Each number is 200 + 20 x the weight over its row's rms, rounded and kept within 0 to 999. Layers, rows and columns count from 0. The size before them is the row's rms in percent of the matrix's.

# layer 11 MLP down (transposed), 1024x256, rms 0.373, rows 630-657, columns 128-255
117,196,204,160,226,233,222,179,192,219,212,178,230,202,209,203,201,213,212,228,187,196,186,174,200,191,203,199,184,176,166,217,206,248,184,171,194,183,213,234,224,212,212,171,232,232,175,226,198,197,186,200,189,207,201,186,228,183,211,201,215,203,206,213,199,219,221,200,201,223,199,199,150,220,204,194,216,219,230,208,190,221,139,205,194,172,166,179,227,198,230,210,182,181,238,186,195,216,204,156,174,192,197,188,197,216,217,194,175,212,213,149,212,212,210,201,211,206,187,207,187,157,226,193,163,171,198,184,233
100,220,230,195,195,206,202,200,226,197,187,188,193,224,227,227,179,188,206,211,182,233,196,193,189,184,221,209,222,162,217,224,216,195,208,210,199,179,223,206,217,219,191,219,234,211,174,163,234,202,223,198,181,215,190,194,219,171,188,180,168,163,203,210,188,167,227,185,202,209,196,183,202,206,210,182,224,185,218,200,195,224,195,173,216,211,238,176,215,226,201,199,198,195,243,174,202,220,191,199,202,219,194,199,187,181,207,180,226,210,208,160,200,208,209,184,162,165,194,208,179,200,208,190,191,195,199,210,205
107,197,174,221,240,180,196,179,190,180,221,231,254,164,179,261,190,220,203,208,209,201,173,181,191,176,253,197,225,213,222,202,207,213,213,203,201,207,230,199,198,196,233,190,179,182,202,211,185,210,187,199,205,180,204,225,214,196,188,217,226,198,181,189,204,159,167,189,197,196,203,191,201,188,233,194,194,235,195,176,200,208,184,184,193,192,212,200,179,173,190,198,236,208,176,214,196,189,219,208,208,192,149,205,180,206,188,185,189,206,175,216,205,161,237,209,226,172,216,227,159,236,231,175,187,209,196,205,222
105,139,205,170,175,219,177,185,183,191,195,216,218,169,236,230,203,196,170,173,197,185,206,199,197,203,204,202,197,171,240,202,202,216,190,179,219,210,213,212,194,188,219,167,233,200,189,220,186,218,206,171,216,175,259,230,169,186,228,227,185,206,174,201,223,203,171,197,183,208,193,190,202,209,222,218,204,247,166,197,201,175,202,207,228,193,206,201,209,210,166,206,203,183,175,182,177,232,174,225,204,186,210,211,198,237,180,206,246,179,237,209,165,174,204,213,191,203,188,223,240,208,211,222,200,217,217,186,215
100,155,204,200,210,211,244,207,212,192,226,231,173,210,201,222,182,187,217,174,200,224,219,207,167,176,220,219,230,200,184,186,185,228,178,208,167,167,172,191,196,229,219,193,202,195,232,203,186,219,195,237,222,210,199,236,222,184,200,186,188,165,228,220,208,211,191,198,214,156,198,256,237,198,197,159,184,234,207,221,209,178,186,155,219,180,214,206,206,184,184,219,191,169,184,185,221,215,219,213,194,222,213,180,201,209,194,196,210,187,184,184,206,180,212,187,182,247,199,222,207,191,195,189,201,185,175,206,173
100,230,204,183,197,170,193,199,217,260,177,199,185,202,219,161,195,189,195,198,229,210,199,215,177,215,225,212,181,207,184,252,240,214,218,215,178,196,196,183,161,198,188,214,179,191,242,201,207,194,192,235,224,230,190,216,176,190,194,223,196,239,238,180,224,172,211,222,220,241,204,167,209,173,162,178,235,180,167,190,141,199,225,205,210,202,192,205,195,178,198,181,226,218,190,165,217,202,212,174,167,188,183,187,149,173,212,191,190,202,195,177,178,216,176,207,203,222,185,195,196,181,225,186,190,194,201,211,193
096,197,216,206,206,175,219,207,170,198,242,221,217,196,197,190,237,191,165,206,196,180,197,192,207,194,210,215,192,213,195,181,180,185,202,232,212,218,200,206,181,195,224,209,196,224,180,211,201,187,163,188,207,230,187,199,186,228,193,208,191,174,206,200,193,199,183,183,212,196,181,198,207,179,202,232,216,228,196,210,171,216,219,216,223,224,212,220,206,213,219,227,199,180,174,223,202,157,202,203,150,184,161,226,223,170,166,204,186,215,198,176,194,219,200,216,173,207,163,207,191,243,194,240,261,216,248,232,215
101,238,226,205,177,180,230,189,207,202,200,179,234,190,202,187,200,200,189,199,215,235,210,155,176,224,205,197,225,164,205,190,195,210,208,213,193,184,184,185,183,209,225,183,201,208,205,200,177,213,201,186,224,206,169,185,255,229,168,211,192,192,196,177,178,186,195,200,185,210,207,226,213,228,192,224,180,178,213,210,194,199,232,210,222,192,169,207,194,221,219,159,188,213,192,246,191,177,190,171,212,234,231,216,202,189,219,224,194,196,205,211,164,215,173,224,206,204,197,162,172,221,188,212,171,195,193,236,181
110,188,218,158,209,213,175,190,207,221,217,216,174,184,167,181,203,219,235,221,228,211,205,188,203,216,201,209,188,205,194,214,183,174,229,208,213,187,230,209,243,165,150,220,201,194,214,224,197,203,221,205,212,203,189,223,190,185,184,244,185,187,239,188,187,214,207,192,166,199,193,178,207,199,194,238,185,233,214,185,219,224,215,208,224,256,208,228,195,216,165,208,204,199,162,182,185,192,187,181,203,182,209,226,156,200,190,214,205,185,186,207,198,215,197,176,165,154,193,196,200,187,162,168,205,187,210,199,217
113,177,217,234,196,199,192,205,216,187,235,235,224,216,185,206,168,190,215,234,189,165,215,238,188,239,183,182,190,212,238,165,199,202,187,174,181,185,191,179,196,204,188,205,231,189,201,201,225,228,182,190,213,203,207,196,180,230,199,173,187,208,230,187,175,200,225,222,199,195,196,196,227,190,219,171,193,184,206,213,192,171,206,193,205,172,205,208,236,195,192,165,186,204,224,201,200,198,170,187,201,202,168,169,206,195,203,188,236,197,189,210,205,210,174,166,192,204,217,238,187,201,200,189,204,223,220,169,197
096,203,212,203,195,160,202,231,199,222,222,195,208,181,192,205,170,169,220,219,214,205,195,211,208,193,195,206,134,193,202,180,216,201,183,190,206,218,198,190,192,192,190,205,229,222,198,220,232,199,217,185,202,156,202,191,205,183,182,202,198,204,211,246,167,210,144,211,176,204,173,222,206,210,171,157,198,209,181,209,189,210,175,267,182,222,196,227,191,207,229,200,175,220,177,193,177,202,237,174,201,201,246,186,193,218,221,201,225,206,196,243,163,201,206,205,170,213,205,209,199,197,196,173,212,204,189,201,225
102,181,198,197,209,210,180,209,194,222,206,215,137,207,245,193,196,216,192,258,189,183,222,203,218,215,198,216,216,213,224,195,221,171,197,212,169,201,173,231,220,196,202,203,217,201,218,176,166,202,196,191,218,241,236,194,170,154,185,195,200,209,217,214,178,176,183,187,191,197,148,207,241,174,194,224,212,168,193,168,226,216,205,176,208,209,212,205,191,198,179,209,167,223,218,177,195,201,194,180,181,171,230,203,203,197,163,203,235,205,196,221,197,176,212,185,210,163,218,204,211,203,207,202,200,181,211,196,190
092,182,220,211,192,194,207,193,205,184,192,200,220,194,214,209,192,206,188,217,190,188,175,188,181,193,230,192,195,181,240,192,186,217,196,198,184,202,208,183,232,199,224,195,213,227,189,206,229,171,202,226,171,196,192,179,197,212,188,207,172,214,210,193,217,209,198,221,201,160,212,205,220,181,186,188,169,243,197,218,179,215,166,230,214,208,178,206,186,210,188,193,207,216,190,212,200,196,219,203,196,172,179,257,190,190,175,212,218,167,222,210,199,216,172,182,164,177,188,182,200,193,204,160,194,202,174,235,182
099,199,198,202,177,180,205,202,168,211,177,214,201,183,191,180,211,198,192,220,200,233,209,184,246,186,222,182,188,216,219,205,192,179,172,184,204,213,186,177,191,195,165,240,208,203,166,203,179,211,172,220,220,195,196,196,221,177,193,196,206,231,181,188,180,178,206,240,201,206,217,207,223,223,183,208,213,170,227,215,183,195,180,171,208,229,266,204,181,202,199,164,226,222,210,208,200,198,185,213,203,228,190,218,218,199,175,209,187,219,196,204,167,198,154,231,216,211,208,162,190,185,213,184,191,204,218,191,181
102,216,198,182,186,198,207,225,222,173,242,160,208,213,168,192,167,201,196,233,220,189,203,214,227,199,160,231,185,212,224,218,221,197,200,174,189,174,218,177,174,189,200,235,187,197,228,150,205,165,227,210,206,193,191,183,182,208,205,210,188,168,211,182,248,206,202,187,190,244,244,190,187,195,194,210,197,193,209,194,191,244,211,197,200,174,211,218,171,180,206,172,199,223,165,194,251,196,202,209,201,169,214,237,177,208,184,197,220,227,213,167,200,213,181,178,237,211,206,204,203,169,185,217,195,181,187,222,203
101,185,181,196,168,187,177,217,197,202,229,276,173,182,176,166,193,225,206,215,243,190,210,173,226,209,211,229,189,191,198,225,203,192,217,181,191,194,200,201,205,197,185,173,216,183,181,177,226,227,188,190,225,195,214,209,187,197,207,211,196,199,222,221,224,224,205,180,174,190,166,222,217,243,201,199,205,209,201,187,237,186,162,177,190,203,222,219,201,179,207,177,180,202,206,203,180,205,187,223,184,206,195,196,211,192,192,177,193,202,169,219,202,193,196,203,196,231,198,249,181,203,183,160,219,176,212,235,204
092,203,181,224,203,206,187,197,200,235,189,212,177,213,193,229,208,217,173,162,225,218,202,164,182,217,202,191,197,237,232,159,196,206,189,205,219,179,206,178,162,182,218,217,186,235,196,223,203,207,188,201,235,199,174,192,218,237,216,176,199,212,207,164,205,207,215,210,182,200,193,219,209,216,175,235,224,186,164,206,193,168,192,204,193,226,203,192,201,222,173,230,168,185,223,187,198,201,180,171,204,188,181,189,211,214,182,162,198,181,212,205,236,230,251,187,212,200,186,204,184,189,178,170,213,213,208,174,184
095,185,177,185,204,129,193,186,186,206,226,197,164,189,225,191,206,229,206,149,181,209,209,203,205,209,202,206,201,218,191,180,184,214,216,223,171,221,192,208,228,213,159,207,203,178,209,190,219,178,180,250,220,156,188,180,200,187,186,187,200,166,209,191,209,183,200,170,228,193,191,194,211,206,194,211,196,196,231,198,209,190,202,221,190,203,197,202,206,224,193,208,197,182,191,209,211,217,210,215,202,226,170,184,207,218,174,165,197,205,199,225,211,178,206,204,212,226,224,207,228,178,214,218,197,216,226,214,179
105,202,225,196,219,218,205,181,203,212,190,172,202,195,201,202,220,244,229,151,184,195,166,206,189,207,193,164,218,180,227,192,186,205,191,227,185,257,239,209,198,210,166,209,209,188,199,175,167,214,206,231,216,238,177,202,200,197,194,188,204,235,204,206,179,185,178,184,225,188,205,210,200,182,212,207,200,211,191,179,182,197,187,210,204,192,195,195,181,154,199,200,187,218,201,246,168,176,229,205,184,172,191,166,179,215,179,194,201,207,218,196,178,201,167,207,187,221,195,180,187,225,224,188,195,209,192,190,204
098,198,177,195,212,232,202,184,195,163,194,176,161,185,211,181,194,215,178,222,246,142,220,194,212,189,210,208,191,200,214,198,158,230,210,197,212,165,200,220,177,206,203,211,226,213,195,216,228,202,179,221,190,182,198,183,202,189,232,204,206,196,218,210,197,205,222,194,198,193,166,227,179,192,176,203,175,162,191,208,181,203,208,205,211,195,203,217,239,213,203,214,244,191,241,201,185,191,233,199,208,228,198,206,210,216,187,211,186,218,183,190,208,246,219,202,207,204,192,193,176,180,179,171,238,179,190,191,181
100,231,201,196,197,203,182,191,214,210,195,195,202,202,180,193,203,214,227,173,203,182,219,167,240,166,173,210,212,199,218,206,181,220,173,213,189,236,189,181,194,229,219,216,241,196,222,175,215,169,231,202,186,195,238,213,218,220,186,165,213,221,195,212,202,174,194,183,240,205,189,217,216,209,187,217,249,208,191,204,198,196,213,204,231,175,198,156,216,198,175,177,183,222,209,224,202,174,206,169,207,216,203,167,201,182,200,206,196,238,205,212,228,226,168,193,208,194,176,211,218,226,156,202,181,201,223,213,200
094,253,216,184,241,206,193,193,207,187,176,180,186,213,202,183,194,233,205,229,233,194,199,212,184,170,195,193,202,235,216,207,205,195,206,200,191,225,226,191,214,221,174,187,183,175,217,196,190,201,225,178,215,214,210,222,183,200,190,151,214,202,221,188,204,199,211,211,215,261,220,173,220,170,243,200,183,201,198,220,225,239,234,203,214,198,211,216,208,195,215,190,211,172,160,194,234,230,208,196,204,204,175,163,171,221,203,221,170,209,170,221,191,214,159,184,212,203,204,224,163,231,221,127,199,194,205,228,177
099,192,239,176,170,185,213,207,199,220,200,200,200,226,217,191,209,192,197,202,164,193,215,202,226,135,208,201,235,168,210,222,196,205,199,224,205,211,230,205,199,167,177,158,195,194,189,217,212,184,183,187,200,167,203,201,188,226,148,173,207,186,236,192,213,224,221,195,226,174,199,213,175,193,173,201,191,194,217,184,163,208,183,195,223,231,188,245,203,219,206,204,203,214,191,196,152,211,224,192,197,220,201,188,202,154,260,176,195,235,220,214,169,200,181,212,218,191,189,186,188,184,201,243,164,202,226,171,194
104,183,205,225,208,214,183,204,218,209,222,200,181,125,202,211,213,176,219,173,182,187,228,154,164,204,166,233,196,204,194,192,207,175,200,198,192,215,210,175,228,225,227,219,177,209,285,213,218,209,192,186,212,232,212,210,200,200,251,175,251,201,215,208,204,248,228,197,211,180,200,221,200,223,197,192,163,176,200,169,161,206,176,220,200,200,203,215,196,202,188,184,176,220,181,202,197,167,212,176,176,181,185,222,203,196,213,214,213,205,232,201,168,205,222,223,200,160,193,200,181,173,221,189,187,193,221,217,207
095,185,197,199,197,175,195,219,182,202,212,209,191,210,199,176,184,192,210,216,194,220,168,172,191,184,210,220,201,172,226,202,222,204,222,213,175,199,222,226,210,210,235,192,220,194,202,212,185,203,184,172,185,201,181,236,193,206,202,212,182,203,215,222,229,207,213,167,245,161,174,210,237,183,232,177,189,174,195,206,194,195,199,222,176,182,174,164,200,215,196,194,179,204,180,248,236,223,195,203,193,216,196,151,219,210,236,188,192,176,198,181,192,200,181,210,187,194,185,214,208,240,203,196,220,206,170,177,195
098,177,167,179,189,197,231,201,202,191,197,196,208,185,180,207,232,184,204,206,222,212,226,182,197,234,192,194,207,197,197,189,207,238,193,208,213,227,194,208,172,201,235,177,177,192,207,227,190,215,179,236,215,191,237,193,204,199,122,210,234,179,169,199,175,224,187,197,207,200,218,190,188,183,198,167,228,193,222,190,195,245,172,178,203,204,204,182,165,202,198,183,221,174,204,199,217,201,187,214,203,183,211,228,218,213,211,223,181,201,192,202,209,196,254,216,231,238,174,208,193,211,209,232,185,199,217,160,213
099,160,209,181,164,169,181,178,202,189,201,174,209,187,219,186,199,184,175,202,208,256,226,200,180,166,209,191,218,219,219,229,217,206,195,194,174,177,194,218,206,194,197,237,191,213,224,185,170,170,189,175,171,235,240,194,145,189,206,169,211,222,190,199,248,212,202,181,213,185,209,211,190,214,185,224,201,177,229,184,229,215,216,200,250,173,226,189,199,202,203,190,201,171,200,204,186,169,202,225,184,180,191,191,214,197,231,180,207,193,199,233,198,155,173,224,211,221,184,205,173,204,207,202,216,217,174,178,201
097,165,180,189,193,192,182,206,225,213,196,182,176,215,192,201,217,192,197,165,219,226,215,203,158,206,210,202,233,197,236,181,153,180,223,210,211,205,208,210,218,190,217,185,208,186,161,185,202,233,187,218,189,213,245,193,149,208,196,219,187,202,209,187,206,196,231,190,197,194,209,191,205,235,191,182,204,193,143,234,193,220,201,210,220,226,203,202,197,198,205,209,204,249,182,227,206,213,186,192,178,194,167,210,240,211,201,159,182,199,156,186,153,192,197,198,246,212,201,230,219,214,182,191,201,234,198,197,195
# layer 11 MLP up, 1024x256, rms 0.117, rows 631-657, columns 128-255
095,170,202,163,200,212,223,197,198,196,172,172,216,190,252,217,217,206,203,231,220,225,196,190,234,196,199,222,201,196,192,219,168,203,196,237,208,215,187,173,182,184,203,190,223,193,195,220,245,194,170,190,192,207,211,193,198,219,194,182,214,158,182,203,200,208,198,212,191,202,220,230,183,228,192,209,179,221,199,172,206,181,199,154,229,187,220,211,229,189,178,175,197,177,174,225,222,252,189,217,220,181,229,215,241,218,166,222,174,215,217,201,176,213,214,186,229,185,207,193,184,192,168,209,206,219,207,188,212
110,205,191,177,180,200,207,196,209,198,159,208,184,221,201,188,196,207,274,227,248,193,229,180,209,194,209,160,197,202,205,234,214,163,199,193,220,236,207,207,205,181,185,223,189,214,214,227,219,212,184,187,226,211,172,235,211,252,189,207,160,235,213,220,200,224,210,180,226,227,194,190,199,199,217,202,205,205,214,192,221,246,215,219,200,204,190,211,181,212,190,213,204,191,176,161,168,206,237,216,184,232,220,182,187,210,201,168,176,219,197,179,220,186,204,210,209,200,213,198,214,185,172,204,183,184,215,175,182
099,209,246,232,188,219,197,226,205,186,206,199,203,191,206,188,206,164,230,175,225,189,238,213,220,220,182,211,177,212,199,172,202,218,208,217,225,230,250,165,178,198,212,201,190,217,167,197,201,210,207,185,183,185,177,175,219,204,223,178,171,198,229,200,211,216,188,190,211,204,199,206,181,204,205,226,193,217,202,202,216,179,201,217,143,224,187,196,221,173,214,198,197,221,186,206,169,208,218,194,202,232,194,225,212,206,190,182,214,192,214,207,228,183,198,182,197,199,199,180,161,200,234,214,212,206,177,236,235
110,207,215,207,177,209,194,230,179,201,123,232,190,215,211,175,206,207,215,186,177,215,180,201,228,186,245,171,234,208,209,217,219,200,154,195,209,203,226,173,234,185,204,191,202,164,225,196,194,175,188,205,186,210,222,219,192,213,193,242,197,187,251,194,205,205,191,170,156,205,209,200,208,204,158,170,190,176,210,200,233,216,185,210,211,182,197,205,192,169,232,180,178,188,159,202,185,211,222,227,244,216,197,227,208,220,180,198,207,212,209,199,225,180,233,178,192,187,204,243,183,192,226,201,218,212,210,191,205
097,182,211,210,178,217,191,169,210,173,226,182,196,211,207,203,212,235,202,194,190,212,181,197,239,200,224,193,230,234,199,191,161,219,226,223,255,207,203,203,209,220,168,205,220,213,162,209,188,222,168,213,228,214,179,174,183,192,186,200,209,216,189,237,221,193,185,198,225,163,199,236,211,199,186,178,174,218,239,198,208,202,174,190,205,224,224,171,169,226,228,208,187,210,160,206,159,190,206,209,180,200,196,195,184,209,226,193,236,175,173,202,167,199,241,216,193,167,224,198,181,171,221,225,215,242,181,209,199
098,186,220,222,178,233,177,203,214,230,203,221,188,178,192,210,228,210,190,225,195,191,192,210,199,208,211,182,227,208,184,207,210,211,176,204,209,217,170,183,214,248,192,161,165,207,206,191,183,169,181,222,203,179,207,178,207,169,245,187,190,205,223,212,180,222,228,221,211,180,191,211,204,198,228,154,163,232,207,192,191,219,193,220,204,209,183,175,200,179,221,167,218,233,139,187,203,225,216,202,177,205,209,203,159,212,217,208,226,210,190,194,207,200,195,192,213,193,170,212,218,196,214,216,198,198,172,204,199
104,174,215,214,182,190,160,220,222,218,169,204,203,165,181,223,185,217,226,215,187,184,182,196,201,191,172,194,237,216,206,224,186,223,181,209,186,237,204,236,198,194,211,187,189,181,198,212,215,171,186,221,215,181,199,224,183,211,212,166,158,194,201,211,212,192,196,192,202,207,163,185,158,225,194,201,191,189,183,192,185,193,177,202,248,200,186,205,192,166,192,205,205,215,197,179,198,220,197,187,217,204,191,192,173,207,227,210,198,197,185,182,211,187,196,205,218,176,195,232,215,215,203,195,180,225,213,193,200
106,194,220,202,213,221,240,180,219,234,197,215,217,177,178,198,197,163,211,173,191,205,230,197,204,177,183,196,201,174,189,241,226,178,172,183,206,192,206,225,193,184,197,233,198,192,178,190,214,232,168,182,202,200,197,187,250,209,210,176,239,208,218,209,223,199,207,193,189,193,184,205,193,185,192,182,202,158,150,179,195,214,199,188,187,193,199,186,216,204,192,181,188,239,215,210,196,221,220,189,213,209,189,181,207,201,172,221,181,218,189,191,215,177,199,212,241,209,228,187,209,179,197,222,239,178,209,195,192
109,172,182,209,217,211,239,200,162,201,234,180,184,226,204,229,212,188,212,167,176,192,189,210,181,197,188,200,221,212,189,210,207,164,219,184,191,218,202,199,212,209,232,236,174,163,189,203,199,190,199,176,197,200,193,197,189,177,156,165,184,223,145,205,192,173,163,191,201,188,167,200,184,215,153,208,184,224,217,220,198,225,202,224,190,197,214,194,186,186,179,200,231,235,200,210,192,209,211,200,193,189,198,198,211,212,181,208,173,190,194,230,176,233,204,203,176,180,181,178,198,209,220,193,211,196,207,201,191
096,206,174,240,202,169,194,205,186,183,192,182,144,179,189,182,232,206,195,178,202,210,187,156,216,224,205,174,222,164,217,210,189,175,209,201,200,214,197,186,236,197,216,193,216,178,217,205,191,182,173,199,222,210,227,187,193,196,181,185,220,221,182,208,248,160,182,212,213,181,207,192,192,186,215,185,205,208,237,190,238,199,173,183,215,193,199,182,176,219,244,204,178,184,198,223,249,212,203,171,197,200,177,201,229,188,191,189,170,191,211,212,231,208,212,176,228,214,181,152,218,170,218,202,206,214,154,199,193
100,199,210,209,223,208,189,192,164,199,217,176,236,195,181,176,222,211,172,200,216,225,232,178,197,192,210,210,203,223,186,198,200,188,194,202,224,210,206,178,205,193,213,189,202,230,214,201,200,188,222,203,238,210,148,198,244,180,207,189,165,227,199,201,182,195,209,211,226,192,217,193,173,192,183,206,218,207,224,235,160,210,222,205,188,193,166,195,232,157,211,179,209,229,188,191,176,189,199,186,213,182,195,178,162,188,211,193,212,188,204,198,198,215,199,211,213,170,199,203,166,188,212,228,239,175,219,202,195
095,190,216,174,230,181,215,190,211,185,194,187,185,187,229,185,201,203,187,212,144,226,223,248,192,213,194,241,209,193,175,212,171,157,207,188,209,181,224,167,210,219,201,224,208,218,170,203,257,190,169,208,220,212,199,218,187,182,214,200,195,169,225,190,193,205,205,230,244,205,174,195,181,211,210,215,187,189,160,183,165,213,224,209,191,213,189,210,192,162,199,215,197,215,207,203,179,204,226,185,208,188,207,160,203,183,218,180,222,164,206,170,156,214,186,204,176,204,202,205,160,198,232,207,153,212,212,211,183
107,172,189,229,228,140,196,215,213,174,209,214,199,203,197,201,240,181,203,192,202,202,187,224,189,198,195,200,191,231,191,202,181,159,199,235,209,222,209,183,190,219,204,168,175,184,213,220,226,219,200,169,238,202,180,167,193,228,201,217,192,187,194,201,213,189,187,190,201,208,239,211,210,192,200,218,192,199,220,167,207,193,181,168,196,189,161,177,217,211,206,178,203,239,178,179,228,258,184,212,204,232,202,194,174,206,210,146,218,211,198,200,174,218,201,234,193,197,165,206,163,199,199,203,197,200,192,219,196
094,188,238,181,213,194,195,243,186,180,192,202,184,221,215,179,203,186,181,193,233,169,226,201,191,197,195,211,184,238,204,246,179,161,215,191,225,204,228,251,191,228,179,214,177,233,237,183,230,195,173,187,209,206,191,181,202,199,203,181,170,207,195,186,191,193,205,184,197,210,209,188,192,174,196,183,228,201,194,208,179,198,238,189,203,203,183,195,214,217,223,185,206,214,172,236,211,199,172,183,195,204,173,188,239,223,184,196,230,170,191,205,195,207,179,191,188,224,225,178,218,224,192,185,169,176,223,173,184
105,201,185,201,165,226,215,236,195,203,193,169,198,189,203,193,220,205,218,182,212,184,216,180,178,215,188,197,181,211,177,192,188,229,203,179,203,219,171,212,221,178,200,227,181,175,217,195,217,203,205,212,226,198,199,219,204,187,193,228,244,183,205,194,203,214,200,222,232,218,214,223,192,173,205,205,208,212,173,183,200,176,207,216,193,225,134,199,245,242,183,208,169,216,178,177,216,250,186,220,215,167,199,208,210,221,220,255,208,187,197,165,192,208,236,204,201,196,197,166,152,205,200,198,221,175,198,217,176
095,198,200,210,228,231,183,238,195,198,178,194,235,186,203,198,143,207,181,186,183,232,201,194,205,194,218,186,183,186,221,176,190,242,206,190,211,190,220,206,198,186,209,226,184,188,213,161,181,181,206,163,246,201,177,200,216,201,197,181,195,201,213,226,201,165,165,216,151,215,214,156,203,214,237,195,159,218,179,194,216,179,156,175,242,168,214,202,194,173,244,182,210,202,212,188,204,190,188,217,205,203,203,217,194,206,194,154,199,205,205,195,207,187,227,177,218,153,162,164,214,213,195,189,234,186,216,196,221
102,238,159,220,236,199,213,201,146,200,205,197,156,163,202,218,220,214,213,214,213,216,197,227,195,198,209,176,191,195,162,188,214,189,216,189,205,233,166,170,177,173,220,188,210,191,217,224,205,203,223,192,199,187,224,208,189,196,191,222,190,182,200,207,217,202,175,200,219,178,184,242,196,209,204,185,168,198,197,172,197,172,213,190,212,183,201,193,209,185,228,198,236,166,199,169,215,150,189,181,204,169,204,210,217,231,188,206,222,217,188,216,201,207,204,204,243,181,221,251,226,186,163,227,178,172,218,202,199
112,197,205,234,214,196,199,200,183,170,196,203,180,205,223,201,186,214,208,204,235,228,225,197,206,202,193,202,182,191,213,214,218,204,160,216,165,192,198,221,185,214,213,210,198,199,185,194,251,171,191,193,201,185,167,220,234,228,214,234,180,234,212,216,219,193,210,189,210,190,173,237,221,185,236,190,215,223,203,176,182,209,171,203,206,159,163,149,197,199,220,177,214,211,193,222,194,205,198,226,224,151,226,162,197,205,216,193,205,197,198,188,171,145,210,232,194,201,212,202,258,184,206,208,178,161,243,195,177
103,178,188,184,200,202,192,221,230,198,196,185,192,239,197,231,202,208,209,209,202,183,192,184,227,181,209,208,204,197,214,189,229,198,201,210,235,187,190,200,169,197,234,234,191,224,217,180,213,173,220,183,200,189,197,144,193,199,203,186,219,202,211,191,214,187,209,195,197,230,166,181,194,200,177,195,184,184,196,200,212,225,158,176,200,174,201,212,225,154,192,246,184,189,220,192,149,213,204,235,204,200,206,212,210,205,222,202,233,220,149,225,184,173,234,225,226,212,167,185,190,197,177,214,180,183,193,167,192
102,211,188,174,214,191,216,192,171,196,210,205,222,204,214,218,222,189,178,224,207,192,173,192,207,158,195,190,184,218,210,232,218,221,199,212,203,200,203,196,192,236,178,161,205,199,192,220,207,240,202,194,185,234,199,175,187,199,233,207,165,190,217,212,196,166,183,184,204,201,199,210,183,206,156,183,178,226,220,230,212,149,184,200,185,201,202,195,198,145,180,222,201,191,241,202,188,220,195,174,229,187,201,213,210,195,220,204,202,216,226,177,222,182,207,189,182,222,204,162,188,172,194,189,167,171,196,171,243
100,176,198,235,201,234,225,201,202,201,223,231,205,210,193,201,222,242,221,189,199,208,203,164,172,224,204,232,185,219,200,191,197,209,245,201,226,189,206,238,250,207,233,205,213,213,189,201,230,224,203,217,179,182,200,198,143,181,192,208,188,212,187,194,192,226,160,231,215,203,163,218,206,169,188,173,213,182,206,210,179,227,154,214,171,235,201,183,220,183,211,202,231,231,186,198,189,217,200,201,206,205,202,207,221,185,195,178,222,184,208,153,197,169,187,207,217,213,202,206,205,180,231,194,196,205,200,218,236
104,213,207,207,201,204,152,236,188,216,183,211,206,230,228,160,195,165,238,143,216,182,251,217,173,208,184,211,207,236,178,222,186,195,194,193,175,256,210,210,216,196,197,220,238,198,203,185,193,215,214,192,198,204,205,197,226,215,155,216,188,197,216,177,180,185,193,212,174,221,185,209,203,211,191,190,165,214,206,158,206,190,212,223,203,195,215,234,208,186,237,210,206,212,200,167,204,210,204,219,208,234,203,167,216,211,194,191,193,210,201,185,228,197,193,197,196,185,193,219,214,195,158,178,226,206,197,227,215
104,177,238,207,196,175,219,214,153,224,217,203,220,242,257,205,205,220,159,199,208,229,206,221,200,170,239,221,202,209,200,208,189,190,194,222,191,201,186,194,169,203,217,188,168,218,179,192,196,191,189,197,181,218,186,193,182,209,194,237,191,184,181,180,206,215,208,185,209,195,197,231,215,195,219,177,209,211,183,194,236,214,198,181,203,184,204,241,185,185,235,199,163,208,169,166,182,229,187,223,176,186,182,199,203,209,196,199,183,201,215,239,193,200,176,174,208,210,222,187,215,180,194,188,212,171,201,208,205
088,235,247,191,197,189,187,201,203,206,201,195,185,216,204,232,208,198,173,202,182,200,181,228,219,215,172,185,180,192,197,185,182,162,217,223,222,197,159,207,200,221,192,199,179,185,213,203,210,194,214,202,213,198,202,208,188,180,207,188,232,176,154,199,198,201,218,205,172,212,217,170,189,173,229,169,175,250,198,172,220,201,211,207,205,201,210,162,195,193,209,198,199,213,187,171,194,218,182,145,217,186,210,209,180,216,221,226,192,208,172,187,210,195,210,155,222,194,205,214,234,195,192,205,247,172,244,151,226
096,204,225,222,189,239,174,176,183,208,178,212,215,195,209,217,202,189,226,189,177,163,159,214,208,177,208,209,215,208,216,191,173,202,205,196,218,207,234,239,212,193,196,216,192,205,185,201,180,186,199,202,148,198,166,189,200,215,197,210,182,175,205,197,181,185,208,209,189,198,200,172,204,194,198,209,175,219,193,207,211,165,183,244,206,178,208,204,208,181,182,235,213,219,190,160,199,164,179,185,162,190,190,187,167,214,209,209,200,205,211,185,172,203,195,234,213,182,187,181,214,217,198,233,195,224,228,176,244
094,198,185,182,217,232,253,179,203,232,211,224,195,156,208,201,201,183,189,194,226,187,180,209,203,213,181,205,170,179,206,195,194,220,189,200,198,193,234,225,193,200,219,125,249,191,168,224,188,180,210,213,199,204,188,212,204,187,192,181,175,219,203,185,162,202,183,210,226,199,188,193,214,188,181,157,185,205,211,220,209,195,209,205,190,206,176,186,202,190,186,207,202,219,179,195,217,196,192,161,226,199,228,211,192,218,185,170,189,212,205,192,252,256,219,175,187,217,206,225,224,230,204,201,219,207,215,198,208
088,187,181,216,187,192,154,230,197,194,199,201,204,225,221,192,190,196,225,215,198,178,219,230,213,186,175,191,189,187,149,214,201,196,188,221,176,169,164,191,213,188,206,197,196,195,206,194,239,203,208,193,177,193,211,170,223,179,238,226,224,207,214,187,170,225,181,198,213,227,190,201,203,202,168,205,181,205,211,185,190,233,226,204,201,208,195,203,187,178,208,200,213,174,214,237,220,193,204,203,183,220,180,186,189,228,212,182,155,212,203,199,187,207,219,229,208,224,184,172,190,244,198,182,189,190,177,180,199